Each number is 500 + 25 x the weight over its row's rms, rounded and kept within 0 to 999. Layers, rows and columns count from 0. Numbers have three digits each. The size before them is the row's rms in percent of the matrix's.

# up: layer 6 MLP up, 192x64, rms 0.119, rows 64-130, columns 0-63
# down: layer 6 MLP down (transposed), 192x64, rms 0.0565, rows 64-130, columns 0-63
# gate: layer 6 MLP gate, 192x64, rms 0.123, rows 65-130, columns 0-63
up64 084:495494520471506519472525524542470490521538447542503491547546520517479516538491468521499500447518496492491523516492521469474510494518507470494457489514511485505508499481519512518564475470498535
down64 083:488540511531469540484484535498538495495530507481479514505499475478525540529503511497472500489473501487496508517473531524512532419499475514489562502528527481507484501496489476471516471541539506
gate65 092:507481473519499479526469497507500489485514506475521524475528488511487469488543466486480479495499494550522466480486560489480532450463470509498543517492522502490514536484479519435518530472510473
up65 100:473527494480467499476526495467467474481507518505465476534526527478488493495511507529547540514531503525483494506529506460539509510488501476502549497462543487516545485494504530471441504500468523
down65 098:562488469503499499482525516442526552481534501533472500512477512495487515521527511459480533512454478492498526496501516477524483532517492503501568474488514534481516515516476497547469496504501498
gate66 093:532496522464541525531549483524490495529479494467469525481468453492462497496487502498523481511484522496499541490457507463522497466503499493494475499499457512450512502467557506482540487501489472
up66 108:524480483492500478515533506489513455512485535523516468507507528495459492498534508492495475520545474535515477508502528485483493475457506488496550484437519478516499467471541458539494467534481508
down66 109:447523524511504509495416504549480522533515522489516489472496540500542506515504497511506543524532481503483507492495504524463497513492512476519495521531508476470513517513444541490504511500548496
gate67 102:490538492499508507473455487513546500507506509524472482512482456525547504446482505442486564499516517522495484527479517493525482497497457498515494485516481500476529468504509466482500525536538467
up67 114:520502523557522530517498460508507485457526489488490514480474470482450491511567521496486512486497475529515482481528513465476478502511481467495469491454491520475535520503458510461520534515506482
down67 105:515481482481469521496546458491525500464487489494504496498513455490514494481529525492484479537551510522500469485457492443497495510490482475468484510480467469501553516481455470511535509536487470
gate68 107:480481481514476466504479440499498468507501505460539510504505454486477465483513498462523508492487502532497464454500534504464542516496534542492500497462499505498527500524462510474478529544467524
up68 098:520484489523479536490542478488516510555437489486492506545494534485492530511468510519511531551495469506498480473533547472511504507514500504485534499482435487502492530481518505519506488507517459
down68 102:486498512497449465546519521504501521525510499514496538467475424453532527490512523498491499513490501475513484518526503485514479467491521492511530493537515519548438493464487508520513481467495489
gate69 088:454534528512492477507481457517471523520489501507522500466524458540522502466431490490501512498478447539532516480519510499548493498472491514524486509498454546500516506521477489513491503476525501
up69 107:471535536509494523513479538499534490500468505482542495472489509508472446463537475462549514541531537495466499481527526471499488480497496518489530508532506472523514473532484489503499472529533491
down69 105:492490502506537510558481489501514510514502498481553471452459461478478454465500520496503491494502513522531512514518485484465469494514494490480537462484513455513493514497559486476471527529464477
gate70 089:510534444504504514518534491483531523509513433498499507476525510477484536489496516469516511482479478530500519527489475472505539464490453531498498488503527533468501474506481524478521507477546446
up70 096:478507548493550530485502487506463515520502497498467473488472500462499512504469506501504541511494477570495492488492540502461497502526500472544505478516562493515490521500517521516471566494485495
down70 099:504518489526493479461558526475537443526486501530510538510484469535495537466510500511497480489503511497538489547513513521526480458474533520475491537519473499487541473513464474484501504516492489
gate71 092:500451443487502517540461506467504511514513515535484512491486477526531518495540498511461492502516465485529517477509525498501492456472535521494552478511501474499490506563488500534510486469480465
up71 105:485523500531539493466503509554494488499497511487469476515473525577503502534501525513486528495495476466491493482493488490559495470465495430519499530485458500499530522505530484483510516479494518
down71 110:510509471501507561526471539516536511482484503533462504489444472526516527496552495523523527459510466487508504493510501488511467449508512473504518533525530463528491531504532512503498522518475492
gate72 092:501496507495466542508494532474521499525503527503472492521472496455464503526510470514561483484518490539527470495505511481487550531533506512546467527512485463559483502522509548492487496484508502
up72 084:513485499556484504490503517510524523551520565529486480468491527502512509527505547439486508544467463534529471495512501533492519510502502511487523485519488498518528505524553475475507505509514486
down72 085:519509516520491460467495479511472479501498486499542457516502542470526512489542494480466512483537514479501464499528516458527487505461507521492484460543453519465489495496433508523508491470504492
gate73 099:470534488480520515540516487478512479474535462520452499496535484477462468497475488520509477501539494504551525502524472488510505436527499501470527466527512501527494505480502476534522508521451488
up73 106:512450526507498501504500458512525492506439508496531506495522507479520548541534516484507523485432512516484497540483503526455517505553497509466512525494498502479501485486521527534543499517508527
down73 108:490511509435495482456463478502487525496457530508476510465439481490490477510483477514488510489489473515536511484481542472502494490497476482524504521518517487504469507531554470514493504502563471
gate74 108:500570506486506521488481481463457484526506506510503456510539509501502503484496514450507544485508453485531476500507526514559534484467537520516495525521491501463491541469522494503485525514482523
up74 107:499496465462525531538509487511513510495478460461498506463482545541518495480508464487510480506535486473565503530510509515558482484511476530512497492527542490506503505516530480510505497539533464
down74 095:508454554518528484478482513485518502513509474494528489523477509539505485519554475448460525510465464508484494440518510511482478494506503499526459488493478487490501501465485517495510507547461536
gate75 101:514473463492464457498514518520493488488561476467475487500566525514465494505525490457518566544512491522504506472513496531498531474485482502471515499489469497512517507511535493510477538501504485
up75 103:484531491492510463469488525508486524478521474534497488500473464528456533487502513463478481506538483536492480498481485483470562509481501509460523507468463481445508506513500542443497507496518497
down75 099:501499455515508540460549454486522497516514519495521508482495534473534493500490515517474505510499480473488487509533523497499417474483437525518511497515500499483511514462481478492496485503466550
gate76 107:547484539509470480527504525484456454549480503491486513532512500494497494517508542505489532506553557512530437515484489509481474510501457531495466509512527509496479516482528528510518504501508493
up76 097:485501492500489521500507512527523492484498477483524465506504498547508525519489526494537492555477508484479484461543505492553491509501512563539471509497490454497527472532474518525504477442537499
down76 113:479543571502496493484514501501490451482507518486507489521519539522510524501519471530528511438514475515499485513522529518503510560477523501499474475534485488484504502500576483510501510501495470
gate77 085:492493476476494483518544494531478541493435488506519503467532504489491494484489503513511519459485499511465532503511480524498484478527515465456533530470436482543489513486531488490513449525500511
up77 093:478491510548501487423468502466494473472495540515487515521458492504498506522544468509488475536512481524492459507493471494516558514512481517533478499510502504474506465492482537521475542494498479
down77 094:494517499525496526482529491498467562537474506462532479501497537503505466485462497492508507535485527483535551491527491494476485488471524444464502468481454502519473520494463482486522497494508532
gate78 088:527513494498476515539483518508548499496492467479460505488498521501484445520497505550495462459505442497489486486468527533491477497495508533490469453480514460473548461497497505469481489485483496
up78 092:490480479495464498499482515468501530483508501522505526446499469555509521526471482506544502489485480481508494460525530518483538473481546500487516490476510504459504522446466473491506555521464500
down78 098:525511526537483460473482466503516482530506478472449445509501513518494494485480487498520505475491484541447462515460477513481522495498517502465501490477466544475509478501474495452481498548507518
gate79 097:516501515497483493440512473490499511497519544510500488537517507479530530560462491475474539491480532543492519537477498487489498518522458461457468541514460481523500515513492510514487525529479503
up79 092:531494485505474474538497515523488527464496512492478521498492526513489500509549526523478503497451452454502440501472490542507499462526525493506473465488455529503529511467538463515518481496506490
down79 090:536489512473473445503484540480526498524473497471518532489483493484494503450560488479521549499505479539562470508504511492474488497480473523498504515541499517484529489518546485534501497481511506
gate80 093:491540492511498459514510512542445516498511486507508543509458498476458431474505501506459552484494481527500485533522470498504523518497489502441486516524509491509500514473532485488518473502493463
up80 094:493535520551534519506516454517515530505471502513502512456519504527504549564513514470509480494498528479485481459503505487511489510496498487533486529495482491535498468477498507536485513450476559
down80 095:494505499493485490475465486523485517490484528505522491497502491441470477506491502497418494516520521495488545534530481497508533492482489542482519491489512500475548530513451528481477458533515461
gate81 104:533478462496468523498492510500527479512505512513501517476557522518512489535508457452544476479539463542503470504500561464519488472463508501487499466508484477500498521530514504512512497487466537
up81 099:511490508436519486512466494492509519511484506498533555534445474515571522542495511482533468512502515507475480456487489512515518504488520475490473470528517516509483517484476507530508538497533501
down81 105:512524488489479472502444506469441483491493474514512473505510522532499475506507473446509474509494484514508502467445462507525479506485507478490457449519528546507513483501468518534484506457487501
gate82 105:501527546485471509477515466497462510506492524463517495494483500537454513453472489533475489521487478475516517499508473494560505547487523523465514484507504499519530478521490489522470477541500559
up82 102:531513528467491533502473510503478468523514497519479523507525474499507505506489477510497523495503491470490477495489570517482455506559497524489488494468574499472514508524543525545485484533482480
down82 101:495510501476509508478547479515519535483517526526515498499521512498502512491466487486464477500472491523490535462477504512486462531478517504484514515556514474503542556499447505441512514527534459
gate83 099:522520521507521542483520505519477522527508485509479498476528478496549484492533523511476529486477512524515550497525515485518472470527508519551533521510496525458511500498495470522546491550561498
up83 092:554498496467511486442545513469488467487521485576499484482469492471468503521517491499464540484490553490477504484539451537506490465507478509507511480505493502478494488501487493505513510516477486
down83 094:500490493523524480510445524493538490503527502494477511505450524472475537515500481499496495493544543494529480528541474507546520485487517512462464499470531554522499499469492553498480484497473514
gate84 103:506518464471515482503499470565471506543525548473506454502466493484509496512469517496540500500464518533485485506522529518485510487516474534469494482491508498528502573521523497475481467514497514
up84 112:468481504463457509518518501503519549524546477490471513501518457485513515497488476520508495526552463467462504487527518514538514530468499491497519487466494466503494459488493505511505515468478567
down84 109:495508480476513483492531481509490505469494489467532474519538517527519505457526497453540486485466495511447484539533526506506531474505485527511487470474502495465540503508513534436473480514468504
gate85 103:525485478493509485527532486502483456455514497440509512499474470495473455462487506477515524486495478533539474497497483514476480471435517491480555511494486477451528505486503531502516500475493485
up85 102:483515501491457491506542493530473509501491490528518462530550513512528525549491472466518492550486549482489495538480458511542482503520476501507522495482478545507450500459490496467508510500498501
down85 112:553465533518482491461470475517516508485504485481452534528507470461499509521530525490515496539496498502546520480516468465471504537548493475513482473519493500487516470491456500529527508465515484
gate86 098:490481505479460467517512479514492492489487508509480516461518501476465486500522490510508504503476515478466510500491459508469531512539498477408484499533528525475493520501536570522504519507467523
up86 099:475511510488548508498514521557527492487503528505535524501468460486502477486506490494486523459535537483515478436506530514481505551540502536478479492502512475498516507511478540520443518495493495
down86 099:504481490538463479499533504480526514481486495527470491519506531498511489525489495490516487506474486484441502519548467479540495497505471509496512475546487498516520516473521545522518463540489578
gate87 094:485516462493509534486524455462539525490487497551513516487490512488521474474467503483516502472490507491516539491482443531508530474510508543537505474513489486463496540524509497532525504526558491
up87 095:505473512477540530526465504470486521509553472517431475524493471516522539500523500468494451506503486489488486509493516528469523483478525517496496488448514470525496506526488483535489508472451496
down87 096:529492511531493487476529492487469483490456499490528492515501524495470479476492512514514491504471546530463543486478441444531487463529497510509485516520489489516519497473433508471520509502547502
gate88 101:445486527491495495496470480511488528531506491509525502496494449511486501487482463476523517531500492460512503458464458525518463506513516502489533509505502484510482560492498504561464492467443511
up88 092:471520496522491515517466534454482521497538507519524481486466483478516492543516517462467466464509512482518470513493536541496491491511498515506534483529486522552474517499443498524494455528499529
down88 102:486481489500505484491452469460462502505519522500520486513489463483492523516493523493516471468532480514480493505509458498464477516516509467506567455510488471536437506485532492524478508493452517
gate89 107:510531537482524517487480479504506505523515506492486525517496465506539521527488519478525518478522544499525474517485501483500506512548456533502505522459569516509504483535520513537462541520495551
up89 097:476525498464543457532494516512511553500492522525517543482461471483498509488509517469509471516446554501527533532506490471487533527507506477504520527498471490453516485520509496495470507476491536
down89 096:510477460491525480472472500471486514528486504522491501500475491477471528554495485449482515523558519466507473542491453527514539460508514486531489486524483479470503495543514506480500488477459490
gate90 115:491504528494518482522509476521527473509495506489554561500545476485544481495480495520512523433519473493457508522423499510497525481526487481525485509506523502492486496532492533479484485489516487
up90 123:511501494535468514474487457493500534500466515518521448503515530530481514492477496478472526496488542516542519523513497539495492471546522470492477473487531530482490532466490509488499548522462457
down90 114:472464498506475506493511486513462500496524512508534458474497475474515486516498511514447435486506505472508504514504486493481521486495454528492469506532495447499521495528465452478488500476523432
gate91 117:529512530444452515497478467535495532510482481505504493510486504509511489513512508520484509477525492503471528560496492464524528505484477442541529497469513504500492437543512503465505479476489481
up91 107:515480497532496494505508519500475542552507524487503469491508536472493518521515474490515470449449489521539493467510541519532541534494530475472521478500468460515484538481474475499485501515480464
down91 098:529476513487466515449528494509484521477489482498476466487486489488507491526520490494483500481485505450516507472520468473477539479483485440515460482428505515465523540494496514513501496527474456
gate92 112:527499486524482477515488476475469536516522465517468481502454502509520524497492482514504501522510469542444498449496498473481519565497488491539540472499534519487495501481477485520507529503444485
up92 093:498534507477507481503487483507488460530535481475505499535460445479557505500532468517499499473497510486506500482479469542497482539513496515496529454490556485499445480486490534515532498493485529
down92 095:522512528486501536507535504491493478456499507509518474489472526483478493488447466478519468507534490498489497456533499510496479506468506492536464492481438492536507530545466465512519501559490508
gate93 108:496552504486463455485474519566481483509527467522468522474490455507507499500501530542501495494502521466499491500545497536533541482455508527482495523484532486513501530487476531537490499485506496
up93 105:495475479529499515495463519490514508456538533483539475474511486508516506508502512497523495513502465502518526480418513526540450539543508513511477474521524515502483496462524504490524535486503541
down93 107:492478484456507475524498541523533491491468479522485458451481465495494521523468524532493502472499493487531504548519530519532515494422533473547503506540487507490482486523501507519507499496506507
gate94 110:512472483500506549533451519449525487495507502527492521487478489512525470503488536507536496481515522432515515471465516512514518442520502529503463505533511483505484455515499500529481457485510495
up94 104:458483489482524507533512528490480496506486508493453487459500521506479480497500517476513519525513497478520463475498442506510513465530523476503458512555483457487507527526515445477483451500461507
down94 108:522507466522494456460531466522535531481538471482491529500519457495487503480483478486514473513469524523483536535455478448486479482506460532497510489505487470503460510511480511528476509498525466
gate95 086:455515464466498557471482514512489504490503489479515478476485526501504507440532494512509494453507508530545481530532517540478490446488487523496492498528551506488549530503492480487485493479522513
up95 099:486547506509452479521484554523520509519507546478503535548522450488496483536490482500517472491477486525497535466473477508493511520503544503489474509490455489440521530523488486503485482494507506
down95 085:451507495494523482522521495489460523458451490516464493495520502491496507494492535503529464490497556523495504504512431508487509473504496481484529521490514533539510500485576475485487519487515464
gate96 116:496450472466487510532509505520515502488524506497476510447524475521469465510512512485533482496538489502443521482535542520494489492470528545533458504502495490496489490449520520521499467490480544
up96 107:496507511483448481501530498496514503526527483489503525510501493492474468512460526500505492513475514477495514477464461516526478514487495511516495527524505555503482565518518529553480433544524478
down96 113:505506529485507513498506504489512494482503502463513504540460510481509511460468531483476513460435490479502460499468463481531528487500445505513536506513489490496519518523553517458451494527510531
gate97 093:512524497443525522512487513495521479501509511502514495494488513504518509475542536526518457537520519493529491489516530488501502489498521454515500442509523506518481480537488462551541502480567465
up97 095:483490509526490445459516479492480487491518527514509520534466512537493499534520511517474521556511487486504494451488504528523536497514517554470486509507452534453503478508496457501526497467528503
down97 100:506473490475480533493502546475541490497516509479508527477479439497483494507502548516483455443477500478509501511520513481518490502494498540531519472533502491511440528473499521480468502513548473
gate98 105:508520489447541496523496518506536480484488500483515510517497522502509505458478486516503464461515534541469498528461488517477531494481485470427484476536517527523511495529516541517499511448492497
up98 104:521516472517467499499461465499486521546476466461492476491455468505519490540487531501494538521503467467478467485518502487531473492546499539532516531510507476476523476489523476462524468516502521
down98 106:516483477466500471513487480520493512526512463489489464498461508479496485465491454525535545509485541538510461488526500491502510460480469489495528550493480528532447484543472505502473517517508478
gate99 088:508501492503508499493495523474491512488494573500480517494536477475484499472513465496495515453524474500507505468466510447548503445469461513448498524479487485503514534518504479531535497511461487
up99 078:480527495507499489499520523467479524498489547492535506452531448479508501507509447465499493457489482492506501496512463487493529529523477478535504492474515513491444498505512526475536531434501510
down99 107:478496516529485496524543494498477486475486462516531478518487540513556523494496538467509481537445503513479474496523542536519462545508523516520463510515495496487500519481507508457521551508502512
gate100 116:504486481479481541524469519529526479487506527486484495494527486539463472442502538504540492505456483487517483526527520501475518431514523526485517507497448504518506495520505483497516480487469449
up100 101:484501457450488557483491505519522484529483487523494503529501500497526484442529455520468533486514463539470482491516521500469543477514512510457490493509512511486481511506525489534548481496514469
down100 112:522526497533506503517532508513481473531505507500491499499534526472471538530465530496481496506548511464501487499437522544527516503472477509554469475517526527504471493508481509493520498535438503
gate101 101:527510463499504522500532483537471512484520462454509498517496481509494512501538517522468515450541506488486480479469498498466515469491493513492490551522492498449455550498499470505487534507503443
up101 107:488516495512491505522515479512453505479467530505481457489504512509506503488477448511515503499497499517510474441484523499485457492530456497456546545505492538523486527521528488460462523495487449
down101 109:466511497503508470530424509479523535493504484480494505513475483503512534493495500465502507524492507501542509510518540518534533526480508483519458482455507527492455495535557512503513502511536548
gate102 114:488490534518469452499495487507482517546526478469510545460493469500520459472498515461514508531508444509522499504448501530530464520486488514485504523486489492485532517458524514545501489527520515
up102 110:498529479436509495461494510517472452481497475469524483481545478486489545484496500489483515531497456533493496494487459508476471481465468496453492520529527530471500537479477519528527495516508506
down102 104:521498475466520522516491527494500464510531513486504501496520504469546513438503540510497568536533466536525533514490504508459462509514542494489493489494496527520516533506492500487495511524444510
gate103 091:515482496513497479532446413473491492459482542510494533500484520534478489488518483467514490496549488459544514502494505457540513507509508495465489503500506467507479471496510490477499459516497483
up103 076:484550511493501499501484434499504519440511508499504505523496503510467513495508516465512408541480522505517506549499509500509500543502506478513459481482528507504467491502501499466501503462503466
down103 100:495512524528496512498469564473504494500475479525502488510496506522545533507499507447484496502428503513463476524530480512494500561533530501514484489498507545510485523504546518481533530488490508
gate104 091:486504462526517454526484531507463520517518505474498459459510497492530499487501509509516492482460499514482526549470493503473477506511476539524489528498470517523460470561537533478498518545496520
up104 109:490503522462483488456507513465473506485470498531526477528509512541509516498425499538491470475491508530515498521485486493509486543463481495500482476489501503488497514485462496458473484556442489
down104 097:521501533509491536537557516527520498503530505489487529495494543537475464526526494459458517509512471441523545476485518491497516469520527502468518515486494490490532522513455493526516506479502472
gate105 102:554509484482507491523503466473517533505529513500524554464505487474514485485493554485467489528565462531514512510542477544483528457473481492519514517519516495500504510493516503519482503489539481
up105 109:472515495478465516486501476541539497510514520468481473549516538487468463470511515496481498529478504513456481467528511533495514471493489472486462518498504522529514542496487505465519490573497520
down105 108:515504526530473512464502503514473509497470478460500468481441500533499505492501464495509495519491533502524504452525540481566489469532481452491522487520509527493508501483471494537543501460482498
gate106 085:509497465514511477517505490504521509494504500496482476513509510499455483530435471546469521499508489523452497542480507503502494532502460519470481529509455506464520464483546529495483550504522538
up106 089:514543493524538476512490537491472486501485494479509461540493515489517523503459468491459493517476542564537537528479520513504493547502462523523499479508541507506479470515528506522511514485466507
down106 086:510485508539486495510514517494511506504510474444503455484496499480510483492519496444485515501443505481509480497527459497575488476510469514531481531484504509477456508513462495506514550520458494
gate107 119:515519507541489471476486529507510452547503459472454479486508514488478481533489530502498529484511494515460553524477465486503505517489496506425489520483518543515516519496487487529530522507504528
up107 109:547502504494556507547518530484471509489468521527516478515458534485514490496488490475511485526471535504539469496501536525478531470455493504509486482496520478495501504514490471498513465477434462
down107 112:465528489533458493476522476474516505504488541542472489482469482510521500450468545517475503490507508434518508508484479495481491486537563536514534506499491489530483526489515491502522534491486516
gate108 098:476464488505449465497496507494463500510502514436501523467543502461458549504531503503489540494477511539545545494510514494513505500499547479458518508490540523497487485515492501500517506512480470
up108 097:479485489475524511549501532493502529541476479488531496479473508483497517516518489476483512489482496481538516505498498486528480462540467492450519494455513488554574526514474509515536510513502470
down108 087:465469548495492524533526511508511497478539487498526505480453463519482536511525498471502514468503484465543513522483496547453490551519505442507540478488520525477510475491503502470493514509492505
gate109 121:492472525487491496523523448496463447490531505507516475510511494482522469457553528498539538513520475486495510482491454500482500521529496462454516523511521523528511531448483504500526531506495489
up109 106:510480498544499518442511535525527478519494486512449509466539510482478515481516566493458469483462495507497507527514490513508503466481482507524501503501503511476502463511435486514528479459486511
down109 096:493552495471531462510443507517488487514478499488517463495466530521489526488497438550509545476499514528505469479471535516482513535474534515483505467534502503480535514492505526505497499512470515
gate110 091:488478489501481475510516472513495525539530558456543510484489491475525492505505470492553489532480525514530501476530524492512449479546480473482502499518474529488481472520510456483516472542507502
up110 099:521505473472485499480507499496498451484512513465525469514480487486497514490509522465536507490571540463497499550528509487454488478557502510506478480475471499500490544535508481520490493538539490
down110 091:462498503490515483491490511463522475525489477493499500518479490507554530477501580467484524528538472482459494494503507487551539504499513505512459507487504505510529537498461477519524521464480535
gate111 103:486520516471515558522498485506514487528516546474475543516551493511498469498496527500587458486480452496496515494494483505527520479513500524522469509545494513494500500517534467499481478497505485
up111 106:471505414506519536466462484499509487530492482487498506530525511513536510482487507494493483462472467500519517518515519493522552466471473523506484484494496476481522517503512484500540442472477529
down111 099:508523496479464501509480481485505480488486491509474528509499495489508521491490537538551462551477543499485527479461435501455483537521486515489476501460514506519510528501474544486476498519528463
gate112 092:477519467486527485476478504466475538520504468501509510519476464539505511503494522513473529498455489507543489522471502491524534538514491546532496482491542504496464460514519458539491469502449488
up112 104:530506524518509472474506545533515480493499536492474443474510517472461514508472489504524510523499508548512491528539489474513474516522479431496509496553507488506458488511521488499473458474499483
down112 097:515504520490492494481501483508476513508500488472523487497498487523479503491547479537518515472452521500525497452515511522505470527525505535565535484505506498540501486468576526517502487480439507
gate113 095:545496471483499517517496502490470525466510523567513531495512477496499512553451475481464471496509539553523519512496506513467485511513502512511493499470450466513474510526515473499521456498519521
up113 092:511523511499543500494501542461512461535531467501497496511463522474511506473531505481507519533532473466459511496470490466507487470452481530478529518528506502461545477455484492491505511465485473
down113 093:520479468493470485529492537500532541478490516521489501501504462495494505526473496494474458452411504486533505515517486535447500515525511496499486486488476467523458526522537490505491497490510481
gate114 090:526460522525500468493511479517523520470460476500501454481539507530469509474501498481496552512440514517509488511475471529513490461468488527506465521543476496527520519496507532529513533532521502
up114 102:465500496466511441498483516536539460541491531484483490540525509474532495500502464498481520525541521491453517514519481507518467463515490485494459530510512499511510472480532524494489551485511468
down114 106:511543533521492446515534500529463447496483519520561526498483487487499511477482471494541503494489486526499510516510479537455476538505490490474500498529527497505476514563520489478515482518519476
gate115 087:494505575489532495466482512532521499508451461507500475507490472507533454520492520489534502494491483505495513533513495479525519512502473550521461497502490495534500516472540528531557502535512506
up115 101:498550508470512494505525494531488493455509496500470463463522482482511499515548469491545539522504482512533494506476521480506495515497504554543519513503492493457502498511510545503545545541468505
down115 096:507482493535485491458423508476545510484465477521548480506438512501535449511510482485494474518504506459523505522533489487513502523495508512508483502506506493489485523536482487494504475447519467
gate116 086:539519521462533484544486519475477503490480478527520504478523454491480531555473486498473493489490527444510454508502472486492508511501484499491535535534479512475441482522468518495522510489474506
up116 090:493492540479531489476525514508498515503535524520446497507459443483466541473509491458509509516466535504523526494506493483507505541507450495488500443492493506524477540521473528505500537496502471
down116 097:529456465496508510540470503478514449511519480486508519486477486499507502463458493499526488536560529483548497542510479542489532492484475489494491500504441504491525495479520481519515502505464466
gate117 089:513515488501504506524521491482494509437467506544485516499529512456456439473492513527489506488521478502468518500490457497445503498526486531491504505479463514479486534487523484564529484483512512
up117 089:519477486525465515446472470506521520536531510482479541483460483511497539530506513511485530464457521508517535496527501496507529520515529469518532476498541492484516490486481452498534537527495474
down117 085:428500498504488466511505498509487478554500504539514483497496490523494474524497500498532486521537495547508529495478488557495521497495566557456496498533467511519515508487478514530517520496498496
gate118 093:519493477459556484541527484463497463505490488540464461520542533487478546510482494513485471486512514493451513500499486501511503518474458511503484491480504517542539476546468528495475512513500500
up118 105:506487484501448512507450494483478486491529518546489471534539483529499482517540476506520511481512485453451513480516486479508484514536524532513510521539510521502528454528516504500533549504534497
down118 093:521491474510525482480531503492488508511487483428534527473425540489522474475508510518490533485490500497510467524470517504506514502462498478471490486494492498487475524443492505538450468497486513
gate119 085:515558523500533505517505523487495452519525513501482506509469519512497522489508474533497522518508526509516480532492516522442464503455502543496503534477503482466567480541544479477505480500508508
up119 097:486491490471512502536513494518431483503497470487507487428557494487489518506480500496499504474498474512497510442545497477518484500525480471505465445487517480517501536533509478474505532522513486
down119 087:503514485515526503507462497481489574480542527498474529492550455538499488525492503513500536523539479533515535503455512517538515534484510492484480522541471514516497460484480521508492514507519509
gate120 095:481462525460501500484522520472524469475489547487485489488517498463522476516493534470519523494534459485512530469465478529513483528468504517525509550543467498490504495487455539522512536521509509
up120 100:496517522536496482506500523509496518501516546529467458541484483502488477501483503467514471456463511516495482522460527470525501522519503470465556527480464537511460463531513458484512484502517506
down120 103:526474497510496505475476506506492546499535461453510530490481493485504478544534507452468493519463477483497497495543537515481497465487495453489490472500481507466519536472547544517506483480465495
gate121 095:530506504528507484521501477487469477495508505509444473478481505463471493479534476457536510504446481512506481531512450518521506491468501511499508500474483517557521504538467509457531530476526479
up121 085:522480512511499494552495504514496517488490509500443481493490483457509478487501510470482505484514504520481504467503487514499480545494441527501516497511542528576517556521537528479462493487494528
down121 090:490504484488499437480483502490475466487569474489510538493502502500551505521512496516498524519513475499475493543485491535513491473519525519494508547473477447455478490484469525532494517510530471
gate122 090:513484472481528526548492501426459498501522492492472504465523536509475500552531515473500487487467504498512526483539489481481506458491523543529494518551503459530489530511497488517496498492480495
up122 106:540488501526530523507518488488465497481449485503484500513509528562499485485500536508531494499490521492452540477524489522513459481509550527508482492530527476509532453513499501511460542529480476
down122 097:457486513510444524456510498465528503434533500507500499484489483494545479458482478490530513495483476525514479514494537479521537517524507519468495512473448506500521513498539474479505486461519516
gate123 095:527515537502548542505473487523546470528492464515470486488523507507496508469460470494459485520518530482495543490481444518518500479541482518527479532511475535490503539507481538514519494505513489
up123 107:486487482483503520499502520462457518447491491512460451485481513515512494479505487553499492496468472474501516514442500524466526508506492518494446445521516481486487452525504503469514506502512458
down123 099:453496509516461545505545497494521495512525493542511493523508497481493512508467526495499439489456527491503497510512479463486499500468514483465518536454519541535480555510491473473475484486519481
gate124 106:559550506494533521525488501476466446493491470499441499542483533517500514499496464517535518477474494487516505510521473520488508480561470525539487475525478525488479504484510499507506518476518509
up124 113:551488484513503491552505530455490519481538513483502474522513521539536526489493477531477499468508496511439440491507544548480516484492520529493493479495516506510504489507513534501479491474455503
down124 103:531521528507491527508502439568448528498504504490484491481517461495469482492517484496528489506546501467518495549527494476453522518497465515513483468458512510467495480543517506493514496512513510
gate125 080:525518497473491467488495517477498521529456489590476496506502505516484547518464506464491502478493516489439508505512466491487520523529514529494488504484507489542462491527496535513493532523532522
up125 089:523485495525508532522484452501506480471518477479566466532501520532510514525499487501475492537479537533516504518503485496453470490494474490518526476504564455474504528494525521483489507470468519
down125 089:516499543467523497498483472494498458519474532477472481483511519507467481510520540504521522458522473486499534523521475493536555515488512474500508542496502512552463486477495478493481487558459493
gate126 114:541467462489502545481488531514493471524533492483545470517494532517499515490466503525465520525534515472503502558458473501521449481493506479481482514479503454485496486486458530515494470491492513
up126 090:484513538483506446491518493495503459469496504469494474470556504462506500483498474457525530453497491527488520499521512458519518568517476485510508468484509536536506482525479509487474524494529504
down126 100:521480481524490551479505525479477496491495529489529469496501470516548493440497516535496473514543507515491502525484472486533437488476504465477521511462455512533483476517524493487515481536513507
gate127 091:500501519477480524501499507560529473527490518521504547500531498538463502483529488485494522497509504498515475490520477500546501442501510520500490501486510525482517529490425467479507493554549503
up127 103:552513527551456482528499487515493487496445483479517492466504527480516497511508488523487484533453484505506515482498502509478488498520485512450500422474540500517503472485478475485537509532484489
down127 098:531506536502504508522466468474553495504494540498521459454536495488505458505505520538519490496480527498460496503520508535514442483529520487502516453544515486539533485512490486520511500492462505
gate128 097:534486487514488519482522563503508493506511492512534516528488453468501511483493495505519479516488490535507470508518487489486480497538501554483492535484500439521504506515460462562462452488514506
up128 093:485460506496512517570463485500490506531525487527520469472467490530512474563509479525526523469487499485485535460519433474490486485532508492489488508524486491504495496525511494496527534536488512
down128 089:517455516501491535490516537463509543512529471489520504494487456495544519491510521506538465512495488533496510481514520499479508533512511530511495442469469469491483503455482523540499456517456517
gate129 087:507522455523469498531504499441481482532490509508499492512471490545499549513561486526497544531503512501521500458542473494542483492487505504490542482485507521525512478510486475495464456507475508
up129 068:470445494494490464491484494497516489439500480509469516494541473455509512525511518487498518474522535515492496559488493463525527529511491506504502535513480459488484495474468507513516496494546439
down129 085:534479524515493518538532445500478503523544503480457495471569521460502490504489510522495514496481482496504546523513507477484521539479492476482480493494501479542524535462476486529482469489474478
gate130 089:525507517542482507547487550511455542476512500497502491500512480493485506485484502522485506501526530461487515471539475517484487544479462503517528485524504501471562552491492536472455484481490507
up130 100:497510474483498479490482513504513506482484534474530499480488484502465467534480524521489496511475505507463515476478452469538498492473538479504468536514471566476484514520472500463496437508528538
down130 095:487460504509503503497476483500487497486519476489523520494506492510517518529557531452531451499469508522515473447497493484504530517457559466502493485489506468469515467476517464523547510464503499